From a checkpoint of a small transformer trained on Wikipedia: 12 layers.
Each number is 200 + 20 x the weight over its row's rms, rounded and kept within 0 to 999. Layers, rows and columns count from 0. The size before them is the row's rms in percent of the matrix's.

# layer 4 MLP down (transposed), 768x192, rms 0.169, rows 444-498, columns 128-191
102,211,193,177,181,194,203,194,215,215,151,214,224,214,173,221,171,238,201,178,215,206,181,188,211,195,195,210,217,210,222,210,216,197,191,181,196,211,212,220,214,212,188,217,201,213,241,207,230,223,189,170,162,181,208,222,224,198,190,193,204,195,235,220,227
084,194,210,168,225,205,202,204,196,219,206,252,175,229,245,197,203,132,213,176,221,196,197,227,144,190,166,200,208,207,218,199,215,183,238,222,202,198,226,203,193,191,219,174,179,174,190,179,198,219,193,168,207,202,156,209,216,211,166,184,212,203,223,195,170
095,152,182,176,179,171,188,218,197,191,210,177,212,220,190,197,200,187,174,201,226,222,176,230,227,213,184,191,185,209,174,184,191,219,233,201,190,209,197,207,208,231,203,216,204,218,207,188,196,183,179,226,214,184,194,213,214,201,165,205,207,198,180,219,170
104,199,203,200,199,202,182,217,183,156,184,190,196,187,194,221,163,195,208,197,208,199,208,218,183,230,191,177,205,221,197,247,221,226,243,189,182,187,213,208,168,186,202,205,199,213,189,212,180,196,202,240,196,216,204,208,177,189,201,218,198,236,177,185,208
092,168,214,204,202,209,188,163,200,195,209,230,234,195,257,189,210,217,213,196,187,196,199,203,212,195,195,192,183,196,205,219,167,196,187,178,194,196,206,216,215,188,231,201,208,208,205,153,207,186,232,212,213,211,182,206,193,186,231,192,216,200,216,240,206
103,196,159,181,197,174,223,197,215,198,180,202,211,202,192,219,190,191,186,206,203,201,184,206,211,195,218,213,156,209,186,200,238,192,234,197,205,188,206,195,182,212,190,183,242,201,209,146,204,203,231,213,236,170,198,205,142,199,207,153,186,224,207,201,214
115,198,220,215,189,226,174,189,209,200,227,224,204,195,204,207,185,206,203,145,203,187,194,172,194,190,198,200,187,219,192,160,213,213,200,205,181,182,194,211,209,230,166,186,210,225,181,193,270,178,264,233,195,199,176,198,171,184,243,189,201,209,187,167,167
103,214,207,186,208,169,220,233,195,201,213,198,212,199,200,177,196,201,184,227,200,210,203,169,180,191,200,198,200,220,199,236,178,206,147,168,198,217,207,203,182,173,212,206,209,249,240,185,188,211,224,206,206,163,214,182,193,188,198,202,185,229,218,197,152
103,182,197,209,172,178,223,189,224,250,189,218,219,216,241,179,215,188,176,226,216,173,180,189,202,193,219,229,181,191,193,161,181,165,204,179,184,206,198,212,183,237,218,183,215,222,197,212,214,174,166,229,195,205,203,218,204,190,181,181,196,211,234,216,198
102,196,209,189,205,167,211,230,215,200,200,222,210,196,184,214,215,176,187,183,186,198,197,173,174,234,187,203,212,188,229,199,176,197,206,212,199,204,188,205,226,198,168,224,203,188,202,191,156,191,223,182,197,205,201,183,187,203,186,218,183,211,221,188,208
096,217,201,213,213,223,212,192,174,189,214,233,172,215,210,172,235,164,217,248,223,201,211,228,186,213,192,213,193,162,225,202,201,166,198,204,182,207,189,220,153,174,216,249,205,202,182,190,198,237,199,202,221,177,183,230,230,166,176,175,197,180,234,186,165
100,217,224,186,196,201,193,153,199,239,239,213,178,225,202,189,175,177,214,160,217,167,212,217,213,227,206,215,189,183,198,172,207,209,175,174,228,217,187,201,220,187,209,188,192,148,218,175,200,203,225,222,235,183,206,196,221,213,191,192,163,229,219,230,166
103,215,201,200,228,206,188,222,198,189,225,230,219,163,178,193,200,192,226,166,225,185,238,205,179,210,213,178,195,197,200,199,202,206,200,206,181,233,192,155,224,190,170,232,222,171,193,239,234,175,188,214,194,198,199,166,219,202,196,191,224,181,212,181,205
104,215,224,219,177,195,211,208,227,207,199,225,210,231,201,197,202,210,243,177,216,203,157,201,209,168,209,222,178,209,155,204,208,240,230,196,235,211,210,220,167,192,183,155,175,193,208,167,245,225,214,197,186,222,191,200,209,194,192,182,200,213,197,192,189
098,181,225,195,184,189,193,196,189,205,190,212,199,170,183,193,239,219,232,197,197,191,181,207,245,207,201,183,160,205,208,218,210,204,198,175,227,197,224,209,151,211,181,205,205,211,212,190,217,228,217,185,197,237,158,199,200,189,210,221,229,184,218,160,233
105,183,204,213,201,164,188,212,226,228,202,228,218,169,173,232,229,241,207,179,205,208,231,178,191,177,203,185,215,189,198,224,174,196,208,166,201,214,177,220,195,201,158,201,223,192,198,192,193,148,169,211,196,179,194,178,179,218,211,224,175,203,188,194,198
100,222,215,176,213,208,208,225,212,169,206,150,190,172,184,251,213,204,231,188,213,214,217,233,202,205,187,213,183,205,202,230,195,185,198,182,185,157,221,232,157,179,210,228,235,197,218,207,197,193,175,180,211,166,202,201,216,209,196,194,212,163,222,219,193
101,194,222,191,224,214,200,237,159,218,215,184,177,191,211,210,206,201,180,195,241,212,210,193,184,211,198,192,186,196,214,205,222,226,163,202,183,180,207,232,164,206,234,207,185,168,172,188,218,214,163,186,183,193,175,188,224,246,213,208,207,195,202,189,189
098,219,169,190,183,204,211,173,199,192,221,192,206,195,217,223,169,216,195,203,211,219,222,216,226,187,209,189,181,177,202,182,188,213,194,189,202,214,196,216,205,185,225,225,178,214,175,237,227,178,206,198,211,198,182,202,214,229,197,216,199,195,226,191,151
090,225,164,185,243,203,224,190,230,180,200,147,192,202,186,183,226,181,176,206,225,211,186,221,190,174,210,203,183,208,236,198,206,215,238,192,210,265,222,225,216,183,170,212,196,203,194,196,213,188,191,191,158,191,220,219,211,201,207,169,174,197,169,198,202
108,201,203,178,178,189,193,230,186,222,203,175,169,202,211,211,186,184,202,184,230,232,185,170,184,177,213,206,192,182,189,235,195,200,193,207,213,223,216,218,198,234,161,219,175,201,210,191,207,225,205,201,184,200,253,231,204,192,218,199,254,211,174,211,234
100,233,211,197,204,228,188,182,198,173,205,183,188,196,206,228,201,181,210,231,162,212,205,189,222,205,162,185,177,192,246,215,207,230,195,217,205,183,187,220,199,215,195,192,233,159,200,245,211,227,196,179,186,219,214,212,185,203,217,207,195,213,204,172,217
101,183,189,190,201,182,191,197,212,235,197,200,198,206,244,209,209,158,188,198,186,212,219,180,202,197,191,196,195,167,181,174,187,220,199,213,172,186,196,215,222,218,184,197,180,154,208,195,197,195,181,208,220,204,183,216,210,225,223,223,228,185,214,182,201
094,211,168,228,221,184,206,174,205,220,199,212,220,212,178,202,213,205,252,217,198,217,190,192,189,185,213,244,213,192,190,189,198,203,228,206,247,222,197,220,227,207,194,182,186,177,182,206,200,217,230,179,212,172,195,202,215,197,178,177,185,186,179,208,198
088,232,232,160,203,227,209,218,199,230,171,188,164,210,210,183,173,219,172,207,199,210,183,179,203,176,192,173,200,215,186,202,194,198,191,177,227,201,250,182,218,202,177,205,236,236,189,229,219,220,210,219,212,183,170,201,197,225,214,207,189,204,195,215,165
099,211,195,245,190,222,191,196,194,207,201,212,202,209,188,202,197,163,212,193,220,189,213,201,188,231,195,187,238,220,193,214,201,201,195,204,216,198,209,198,196,195,195,226,196,228,207,219,191,236,217,213,217,220,190,213,207,237,168,201,237,183,182,159,151
103,192,213,188,219,245,238,207,200,199,193,185,153,190,229,205,190,236,171,221,190,221,219,215,206,217,196,190,180,224,234,199,207,226,178,218,205,207,181,221,167,241,221,170,199,196,209,202,178,196,193,177,188,176,189,188,204,226,188,204,184,201,166,187,187
103,241,160,238,200,190,214,177,168,190,212,186,168,218,202,186,207,202,183,209,207,214,205,213,183,207,188,190,190,199,179,228,208,185,190,218,203,231,235,214,246,213,208,217,200,211,208,193,220,204,196,195,193,186,203,187,177,205,202,179,174,217,187,176,210
104,212,220,230,170,198,228,189,183,208,237,211,185,177,190,200,191,175,210,198,231,184,198,189,181,189,181,216,186,200,199,175,188,180,180,223,166,189,222,212,179,208,196,217,192,181,182,210,205,224,190,200,163,222,194,190,206,210,182,230,224,234,186,185,190
095,157,196,225,192,174,237,214,210,186,200,183,220,211,213,242,183,187,191,200,205,194,199,199,205,192,186,188,228,180,160,180,191,222,194,203,195,203,204,180,226,199,173,215,201,230,187,202,192,142,172,194,197,194,206,189,201,199,158,223,196,168,220,187,196
096,190,188,188,163,255,200,213,178,186,153,188,193,177,236,214,220,228,182,196,181,208,183,214,180,191,224,184,190,188,211,206,213,193,214,169,210,200,189,199,170,212,192,196,232,218,205,187,228,175,196,181,202,210,221,169,210,193,217,233,217,169,173,205,194
095,179,223,246,180,201,225,186,239,171,198,186,193,210,200,199,202,226,205,188,254,226,215,211,194,202,241,206,177,186,240,238,190,204,212,217,187,202,210,158,194,186,203,199,216,218,179,174,182,212,188,230,192,187,166,226,203,233,227,210,202,185,223,164,208
099,196,218,189,195,199,170,216,193,191,227,189,185,197,163,210,174,196,207,206,196,195,183,156,231,201,211,218,232,214,185,195,190,189,147,226,201,184,221,205,203,222,176,170,213,181,185,189,221,195,221,189,191,235,206,205,256,159,216,208,190,205,222,251,215
096,204,161,191,196,193,218,186,199,230,160,177,218,206,187,185,198,223,177,221,204,197,212,203,194,205,185,172,220,227,209,194,168,201,236,180,210,232,219,168,167,191,174,200,215,225,179,228,208,164,194,193,190,183,191,185,238,173,155,255,181,192,193,210,194
099,177,206,201,200,166,250,212,223,214,181,208,202,206,179,225,199,187,203,217,219,207,212,190,192,183,197,203,227,215,251,202,194,212,195,196,182,178,197,197,169,184,156,179,200,163,183,230,193,247,215,226,197,199,197,187,173,209,208,174,174,177,210,173,224
095,222,200,209,214,194,194,200,208,181,193,180,223,190,207,212,180,197,199,219,213,186,195,208,214,238,196,199,195,220,213,218,209,149,217,184,205,186,248,217,210,195,205,226,222,174,187,215,193,205,235,215,216,211,235,168,202,184,187,220,186,175,164,198,208
107,183,190,223,229,201,208,220,216,191,186,201,233,182,195,218,208,197,199,205,188,202,203,202,175,198,173,220,177,216,154,204,192,221,196,210,206,198,174,184,209,198,192,183,200,190,193,200,234,209,162,196,228,175,186,176,219,233,207,206,208,179,196,215,204
096,221,151,206,176,219,198,168,228,216,177,238,221,220,175,206,196,225,213,182,194,159,210,206,190,191,214,161,201,244,193,175,182,197,203,170,174,219,209,193,207,183,208,197,194,194,179,224,197,216,198,215,241,189,220,196,186,170,187,187,218,210,175,212,217
107,212,193,171,192,214,203,238,204,186,221,181,184,235,207,197,229,203,211,213,187,183,212,211,158,220,179,193,206,189,170,230,207,204,204,223,213,211,178,232,211,212,181,206,199,209,194,221,214,192,171,216,196,221,208,225,196,243,174,176,213,206,211,186,223
109,182,184,183,208,212,190,174,193,214,192,190,205,224,169,210,201,224,172,214,203,187,189,186,204,212,178,218,199,212,180,215,212,218,226,153,217,199,225,241,191,195,243,219,246,203,223,212,194,176,211,204,173,202,197,182,173,199,226,208,212,183,180,185,180
097,185,226,217,249,191,222,218,209,195,189,218,240,165,192,205,172,215,165,207,207,177,244,204,214,224,196,191,225,169,194,184,197,204,198,207,171,207,218,188,224,202,212,198,195,200,163,216,209,206,183,207,197,217,206,189,197,161,207,225,173,193,208,188,197
108,208,239,213,192,203,186,199,195,197,205,226,224,228,225,206,198,204,190,189,249,214,217,188,204,179,190,210,209,208,186,201,249,215,259,194,190,212,224,203,203,207,221,206,194,210,199,225,210,181,181,199,214,271,207,217,208,209,221,209,163,201,185,170,190
101,198,191,170,203,206,197,199,213,224,257,180,213,173,172,220,166,194,219,202,210,188,188,186,180,163,208,233,198,171,234,181,211,211,211,222,187,218,206,220,176,206,178,217,202,237,164,199,182,209,194,225,167,235,185,194,235,211,182,179,209,165,168,188,218
092,222,199,184,195,209,206,204,172,195,206,170,209,206,182,194,175,179,189,239,217,183,198,208,181,188,187,200,176,197,235,211,204,200,248,219,216,161,231,233,148,189,211,201,199,174,213,194,177,229,221,232,174,206,214,171,206,193,203,204,192,178,205,197,216
108,199,185,211,211,190,207,170,211,200,195,161,157,219,191,168,214,220,215,201,217,165,241,215,212,148,202,202,187,201,229,187,194,183,213,176,196,184,178,183,189,219,208,187,207,202,184,209,182,214,239,192,223,225,207,162,194,230,218,200,210,180,222,207,228
102,205,204,158,222,181,167,188,187,235,196,197,200,197,214,189,186,205,189,233,214,202,250,227,210,185,187,206,174,188,206,223,206,197,176,190,156,155,214,204,199,182,173,146,214,177,180,187,220,195,216,202,188,173,136,205,201,234,202,216,220,249,193,200,236
096,222,213,197,220,209,203,198,201,177,222,194,159,199,232,198,154,227,218,170,190,176,188,209,193,186,204,181,175,177,203,197,165,182,216,195,197,178,184,182,204,223,224,205,205,174,176,196,194,186,168,216,179,235,223,200,194,193,192,218,215,155,176,214,194
108,219,204,199,230,166,212,150,232,205,152,159,161,209,216,200,152,187,198,181,230,226,177,204,215,192,188,236,191,187,225,206,167,174,202,179,219,186,200,225,183,183,203,195,177,172,229,193,192,198,178,210,201,193,215,202,173,203,197,183,198,218,233,215,212
109,223,197,220,171,202,196,209,192,235,216,187,158,193,200,195,204,200,195,185,209,198,205,189,232,166,215,203,194,187,213,196,205,227,209,181,192,211,173,227,194,205,189,182,186,215,150,195,168,193,207,160,211,183,189,186,183,184,223,175,159,240,221,216,245
096,175,175,195,186,208,194,175,193,199,201,194,214,215,203,215,225,191,239,230,236,189,184,195,204,191,208,188,212,207,197,177,210,199,161,195,202,211,202,180,162,201,218,174,172,184,177,202,210,210,201,214,257,215,192,221,185,199,269,207,174,157,213,193,206
101,225,231,180,169,251,201,202,176,180,190,243,195,215,196,213,203,200,197,165,193,194,205,181,229,203,180,181,199,204,227,178,215,219,186,205,251,213,192,219,198,196,212,194,210,197,207,224,199,180,162,203,192,185,206,179,187,197,188,219,187,181,192,211,204
096,187,209,173,171,201,224,227,183,196,211,169,211,193,183,184,236,209,200,172,210,157,186,239,214,193,214,215,195,213,206,171,202,185,227,195,196,189,193,226,200,203,220,218,236,184,203,221,171,257,224,207,170,203,191,203,224,231,189,223,211,237,175,212,221
094,185,216,150,190,204,199,213,194,180,193,201,183,217,200,170,188,178,191,215,201,224,217,201,225,211,227,185,200,193,185,210,199,169,191,202,223,220,206,193,196,188,220,234,226,196,199,182,195,214,208,193,216,195,210,201,174,233,190,172,215,231,186,209,207
093,169,198,187,226,191,218,210,188,199,179,212,179,207,188,203,216,194,237,208,191,215,210,153,187,208,185,178,196,204,200,202,185,198,194,195,195,195,215,216,158,209,201,239,217,204,204,220,150,232,226,181,210,208,208,178,204,167,203,221,205,221,179,239,208
097,226,179,218,182,224,217,204,196,196,255,210,230,186,217,205,178,222,238,167,212,204,205,229,211,184,187,193,190,216,168,224,222,201,196,191,203,177,193,181,171,219,210,156,169,189,209,203,191,171,225,193,205,168,179,174,211,223,210,189,197,174,185,217,204
# layer 4 MLP up, 768x192, rms 0.13, rows 445-498, columns 128-191
094,213,192,206,180,171,203,189,213,193,212,203,239,172,175,227,179,245,231,200,205,234,221,226,228,204,209,243,184,193,201,226,230,249,192,210,179,137,221,177,186,217,235,208,210,183,226,198,204,194,201,225,150,190,228,187,207,221,207,211,181,195,175,182,230
094,213,208,190,197,189,205,220,193,241,198,221,152,204,203,206,208,209,205,206,200,221,231,191,174,273,220,172,205,219,182,204,211,216,212,214,200,201,221,195,228,196,197,214,174,207,193,190,193,176,188,213,154,181,194,204,202,208,209,140,195,182,234,210,195
103,205,207,171,213,221,253,208,202,165,196,205,198,187,208,189,194,187,168,207,208,218,223,188,206,193,211,208,225,204,174,197,183,176,215,243,164,214,223,204,206,215,203,194,202,226,182,238,194,170,187,175,220,207,210,228,228,206,179,187,201,162,202,185,214
094,199,211,199,218,202,199,201,217,209,212,165,175,182,212,236,185,163,185,190,223,181,196,226,209,218,212,212,203,200,211,193,239,203,207,212,169,196,211,177,199,185,198,208,183,152,220,200,194,192,209,209,191,202,231,189,221,228,173,183,186,186,205,213,197
104,182,210,211,200,230,191,189,168,180,192,158,192,205,170,215,188,206,219,203,145,214,203,198,201,191,181,164,203,202,200,189,212,169,230,208,186,194,187,198,165,196,185,227,224,219,208,211,143,183,229,206,231,203,192,216,198,199,226,189,227,170,204,233,207
117,178,185,167,199,171,193,232,218,217,208,199,223,169,188,236,171,223,199,182,168,224,190,211,216,220,191,204,204,205,194,208,195,207,197,212,180,219,223,171,160,192,180,166,187,162,194,207,235,188,231,190,173,233,210,202,171,187,221,221,205,213,172,210,204
092,156,193,210,198,203,194,193,151,209,197,184,194,206,205,184,205,234,203,187,203,176,222,220,230,189,192,174,177,165,194,156,226,191,173,174,193,207,180,182,171,204,208,179,190,200,205,183,177,180,160,219,192,149,172,226,190,217,193,201,210,218,170,194,198
107,219,207,191,213,175,197,218,215,229,194,233,224,183,201,197,212,204,233,199,203,201,207,195,184,210,210,211,178,206,208,236,224,176,145,206,185,229,200,219,170,228,218,203,201,187,158,209,210,209,227,209,214,181,197,194,228,201,189,187,181,249,208,183,187
093,179,208,186,195,192,177,207,208,181,159,191,187,190,177,180,162,232,201,181,222,210,200,176,193,224,184,185,189,204,192,179,240,183,221,222,215,173,204,192,227,193,151,206,195,170,207,212,202,166,231,208,183,216,197,184,194,189,213,214,211,194,194,184,203
099,198,220,184,193,205,207,199,238,208,177,194,248,206,231,192,192,190,205,187,219,176,148,163,172,183,218,218,216,213,161,173,227,181,167,215,208,196,200,219,209,215,178,177,190,199,242,174,204,172,225,208,212,224,220,185,209,190,211,200,227,228,148,187,221
097,180,226,195,218,178,205,222,244,163,183,184,211,184,213,229,217,201,207,214,175,244,245,208,173,183,226,205,238,231,178,212,189,164,193,191,220,203,196,194,253,231,184,186,224,195,167,220,192,208,164,187,175,185,187,188,210,189,198,183,227,214,179,187,213
099,221,220,201,209,191,182,187,208,230,222,216,214,218,175,173,213,195,147,229,165,209,194,205,232,206,222,146,223,181,209,183,195,212,204,203,234,198,210,198,204,237,197,196,186,194,219,191,179,174,175,164,215,202,171,205,195,208,188,218,194,209,183,212,236
109,192,218,219,186,191,205,216,229,180,238,213,176,208,199,232,196,193,195,174,200,142,190,174,219,158,182,201,204,198,189,178,178,183,200,218,223,213,200,195,202,203,214,198,189,193,197,171,193,188,160,201,183,241,188,189,222,216,189,242,213,219,193,205,178
101,156,213,217,228,166,197,197,181,172,221,200,185,230,264,191,187,220,201,173,184,217,172,191,200,185,224,198,169,204,155,205,198,177,214,217,222,217,215,171,226,205,212,213,214,180,203,167,210,176,185,231,173,204,203,191,205,208,192,205,196,164,220,206,221
107,212,198,181,187,217,198,206,201,207,206,165,197,199,231,221,189,210,197,228,216,157,203,191,228,220,193,228,191,218,204,179,216,197,227,204,213,179,217,220,212,191,210,236,182,183,210,164,215,248,227,236,206,183,181,212,214,196,223,193,224,197,208,179,214
099,205,186,194,201,214,194,222,187,211,190,177,213,200,194,174,227,184,214,207,184,203,194,189,159,180,221,200,194,202,190,208,207,212,186,199,142,177,213,175,200,182,232,191,173,221,178,191,237,208,203,206,211,205,184,193,216,220,176,214,184,165,196,196,179
102,175,197,202,194,215,166,243,176,213,220,185,189,182,184,178,175,237,200,181,170,213,194,178,251,224,181,215,204,209,239,186,208,201,210,206,210,210,195,167,221,215,189,176,204,230,189,176,196,182,175,230,236,191,179,186,202,212,190,217,205,231,188,220,212
102,181,241,243,200,181,155,199,242,167,175,199,220,166,235,196,158,238,174,216,190,180,206,205,200,176,173,217,192,192,183,197,184,197,196,224,175,194,198,212,189,220,201,195,213,209,225,182,198,206,226,180,202,176,232,185,175,229,235,182,181,207,179,215,221
091,169,226,180,204,215,208,230,236,224,198,243,179,192,198,194,209,178,212,173,164,236,194,183,211,202,176,205,182,171,224,157,209,213,193,198,204,212,219,163,191,201,195,231,209,158,228,197,184,207,217,220,185,235,154,198,206,207,218,193,178,224,226,209,196
103,174,215,211,189,208,176,193,205,169,196,209,197,216,193,210,238,222,214,206,206,210,196,153,209,203,193,221,212,174,188,192,200,167,241,209,205,200,176,196,196,194,187,188,197,180,220,187,211,192,221,192,206,226,246,194,203,192,199,204,206,184,160,196,168
105,156,210,229,173,203,165,197,212,189,211,225,169,198,227,196,228,197,224,173,216,196,208,194,193,193,221,208,154,191,184,183,211,155,217,175,208,210,234,150,170,182,184,233,192,133,190,194,225,151,185,204,187,203,205,213,186,220,216,184,185,203,222,221,216
117,177,219,204,162,220,190,190,228,208,162,208,191,199,178,200,214,190,190,181,204,197,188,193,175,207,170,230,226,167,184,194,222,182,212,195,191,224,246,203,156,184,202,206,219,208,184,208,165,215,215,206,196,217,166,220,211,162,218,202,201,193,235,202,247
089,206,199,199,178,156,179,226,223,198,217,190,199,220,199,190,215,188,199,180,214,194,181,162,155,204,206,198,214,229,200,197,184,197,189,226,205,207,227,216,196,196,207,227,188,191,193,185,200,176,199,194,190,205,210,211,204,220,178,206,203,205,218,181,202
087,192,186,172,197,215,210,241,232,176,220,184,248,214,206,199,219,177,201,217,163,219,223,209,235,209,221,181,218,186,212,225,212,231,195,217,188,221,180,192,218,177,201,211,213,185,165,181,155,179,149,209,218,215,192,198,170,170,184,204,207,157,185,149,187
105,189,212,196,178,200,217,200,218,164,238,229,192,188,225,211,233,208,197,217,180,206,188,180,199,171,241,185,234,196,208,185,182,161,206,200,198,186,211,193,202,184,176,214,248,203,174,212,219,161,217,175,176,199,216,186,202,180,238,213,215,211,196,224,209
101,191,177,186,189,197,202,214,206,196,202,176,196,207,182,188,196,216,195,190,182,228,185,150,172,201,248,182,211,171,200,183,163,216,203,226,196,179,167,234,240,212,201,166,203,209,205,206,225,230,178,206,204,190,185,221,205,182,232,200,191,180,174,204,195
104,170,208,207,205,180,202,228,220,199,163,220,216,218,222,185,200,211,217,181,186,201,177,198,224,205,183,224,189,195,185,217,183,217,189,186,219,186,187,187,209,206,206,250,202,220,189,209,189,220,182,194,168,191,194,188,185,198,203,163,203,225,180,186,195
106,213,214,161,187,192,160,213,208,187,243,189,175,185,201,178,205,207,223,148,142,189,170,172,205,221,197,237,188,199,162,178,199,158,213,212,214,213,189,166,221,216,174,222,175,212,214,166,182,194,193,152,170,173,202,213,199,221,237,188,190,181,203,183,199
099,200,174,198,229,211,210,216,196,183,203,187,174,194,219,144,175,199,172,192,225,186,237,200,214,199,214,220,181,208,218,209,214,203,205,177,219,209,182,193,194,222,240,216,209,193,230,207,208,200,232,214,232,240,209,203,199,182,218,216,230,217,205,205,190
103,207,191,246,202,194,219,202,202,173,231,178,170,211,177,203,151,210,179,253,221,194,235,183,206,203,215,185,159,218,194,177,209,209,198,228,230,221,181,222,178,188,209,234,180,212,206,177,202,211,212,199,178,248,166,226,181,220,213,201,182,230,220,197,190
093,217,207,216,152,171,171,206,206,200,208,246,189,213,199,205,180,221,192,191,184,214,163,196,186,202,232,205,228,234,211,173,185,189,195,198,239,190,194,210,200,187,207,201,188,195,189,210,216,169,205,229,191,175,210,209,211,197,219,221,202,226,189,203,201
101,241,237,200,193,209,214,177,213,189,207,205,175,204,173,199,209,223,187,179,201,168,181,200,235,225,159,163,205,218,215,173,215,188,209,166,170,207,171,213,185,212,207,199,184,223,222,166,208,171,194,175,182,184,228,211,169,212,169,232,194,239,162,175,209
103,184,206,226,210,207,178,194,218,221,223,204,184,206,207,220,167,184,214,156,205,212,158,185,187,211,182,228,184,181,206,215,241,224,190,206,213,224,209,181,222,226,194,238,202,189,224,212,199,219,186,186,215,242,185,194,181,206,197,212,208,183,204,198,185
095,181,202,159,200,204,183,200,199,193,234,226,220,233,210,214,197,244,198,164,227,212,190,197,198,201,196,181,173,192,178,215,198,210,203,214,187,216,204,180,219,199,212,165,179,198,212,194,222,221,216,135,187,164,206,214,174,196,182,241,202,170,190,163,198
105,174,199,194,200,229,193,223,183,183,238,190,205,166,200,177,183,163,217,179,215,239,216,211,194,179,175,196,199,201,213,166,184,195,194,214,195,191,186,174,215,197,227,223,180,189,206,193,204,206,204,214,213,184,184,173,183,253,221,217,174,192,186,228,167
100,199,232,190,190,184,182,178,206,189,188,168,208,186,209,229,223,200,207,170,214,183,220,199,178,175,177,223,231,213,204,233,211,182,165,201,186,204,211,178,174,195,216,171,221,194,206,206,159,173,183,191,187,185,236,196,187,207,157,232,217,228,229,184,199
086,201,226,212,181,189,225,200,207,182,197,186,183,174,196,190,186,173,198,209,205,207,188,197,208,218,200,206,244,193,195,201,208,192,201,203,189,183,182,215,195,224,167,204,173,223,244,213,199,188,205,190,161,206,204,210,214,197,197,239,196,214,232,200,193
104,215,222,226,221,207,201,172,172,210,169,224,214,177,200,197,228,185,192,211,211,220,202,171,179,199,237,230,224,180,166,200,183,208,225,216,233,217,185,200,185,218,196,215,196,158,229,198,195,199,186,196,193,200,220,173,224,176,205,196,204,204,182,195,183
107,215,183,184,167,200,195,177,175,203,189,214,161,173,257,211,220,183,225,194,178,180,149,214,182,208,198,191,183,197,214,165,195,194,208,233,225,210,184,194,195,208,185,181,239,174,197,214,157,189,197,225,223,193,230,186,193,160,204,196,194,191,211,202,223
096,213,205,208,186,214,206,208,198,194,177,220,227,213,184,188,201,226,233,155,184,212,224,182,185,182,195,216,202,209,205,224,201,195,178,193,209,183,220,233,193,211,184,228,213,199,236,214,186,166,211,209,208,175,203,238,184,192,232,183,196,212,227,178,211
108,180,192,186,213,203,135,194,196,185,213,159,189,224,214,199,202,220,213,198,192,168,223,237,184,188,190,215,205,211,179,204,191,203,207,195,200,192,215,202,178,193,214,254,210,197,226,168,212,236,175,213,213,209,194,159,195,199,193,185,195,190,197,185,211
094,163,209,195,200,186,179,214,207,241,190,200,243,230,211,176,155,194,204,176,177,205,196,188,232,201,206,211,239,207,207,205,233,228,222,215,198,173,197,163,231,180,164,175,216,216,196,213,213,182,176,201,198,205,211,224,164,214,198,184,213,205,180,177,232
101,209,262,211,241,207,193,207,217,216,201,189,185,189,202,247,194,185,225,140,211,206,179,214,222,207,183,212,211,183,236,200,189,223,206,160,174,159,189,220,201,184,167,186,164,218,204,240,174,198,184,186,203,197,200,207,197,213,194,192,187,211,192,201,186
108,189,169,212,211,197,189,171,204,201,201,198,163,206,199,194,168,203,203,208,212,169,204,216,198,185,198,195,201,213,221,199,192,174,182,189,199,205,196,204,192,207,181,191,211,194,199,184,220,162,200,189,187,199,210,192,189,192,190,200,209,183,176,218,210
100,202,215,197,182,206,189,230,174,211,228,193,208,186,241,172,197,206,197,215,199,173,190,190,184,189,223,198,174,192,223,202,194,173,182,178,196,183,173,205,285,205,217,188,210,171,175,196,220,182,188,209,176,182,191,219,186,185,194,234,203,207,208,190,190
092,191,222,181,201,203,193,234,191,202,211,180,192,205,223,194,220,216,198,161,165,180,187,229,191,193,232,216,192,186,200,223,231,182,169,192,193,229,192,221,204,199,200,185,202,198,205,229,181,193,186,211,204,169,239,191,188,200,197,169,216,176,241,201,196
109,222,221,205,192,176,208,199,208,177,139,212,205,165,189,158,188,201,176,208,177,228,197,202,174,176,237,237,164,192,213,180,150,192,194,200,218,216,225,209,208,212,232,224,212,199,202,198,198,213,174,226,171,200,206,184,195,178,205,209,237,181,190,199,240
112,152,191,157,191,200,212,222,195,205,222,246,200,229,187,240,198,206,248,162,198,183,206,218,217,196,191,197,195,198,212,209,213,175,183,175,185,215,183,150,192,209,206,192,199,190,183,189,218,197,201,229,210,177,217,196,228,215,196,219,157,190,208,217,191
102,202,196,225,211,206,204,198,216,218,222,207,207,245,238,177,203,188,237,164,212,236,198,218,205,192,186,196,189,216,177,174,225,190,199,160,197,191,216,181,192,215,183,166,228,200,218,188,173,190,180,186,223,215,205,149,202,202,180,204,223,199,173,228,203
094,206,227,209,202,197,206,205,190,193,187,232,190,168,184,203,197,223,199,201,202,195,217,217,211,208,205,165,197,170,216,184,169,166,166,240,207,194,144,202,221,176,200,180,232,200,165,162,222,208,216,212,178,200,205,205,201,207,220,223,197,205,207,180,190
096,223,192,193,191,203,200,222,216,205,230,178,231,172,217,191,219,237,206,179,194,170,222,180,200,212,196,211,179,159,170,160,213,236,185,203,164,217,196,202,231,225,185,180,187,207,189,197,181,200,194,217,179,195,174,178,213,209,209,204,238,224,223,228,193
091,181,211,212,216,232,195,222,208,211,180,194,178,202,232,200,227,211,188,192,176,217,202,204,186,206,190,234,215,170,186,208,192,180,185,194,203,185,225,220,219,191,195,193,160,197,195,198,194,189,215,198,210,211,198,217,200,200,181,235,198,201,214,236,223
090,203,192,237,187,206,183,225,201,188,235,201,231,194,197,189,239,217,198,212,222,193,205,216,175,209,184,226,212,193,176,193,192,169,216,202,182,215,192,170,224,232,175,176,209,199,186,182,217,182,180,207,201,206,196,201,212,222,196,223,199,202,193,185,173
098,172,186,228,227,203,184,177,203,203,211,205,214,207,203,186,190,192,211,215,206,232,229,191,200,205,203,190,204,210,226,170,213,194,182,202,207,210,236,210,202,209,178,201,171,197,217,146,196,199,189,204,183,245,182,243,215,198,207,172,216,203,229,194,216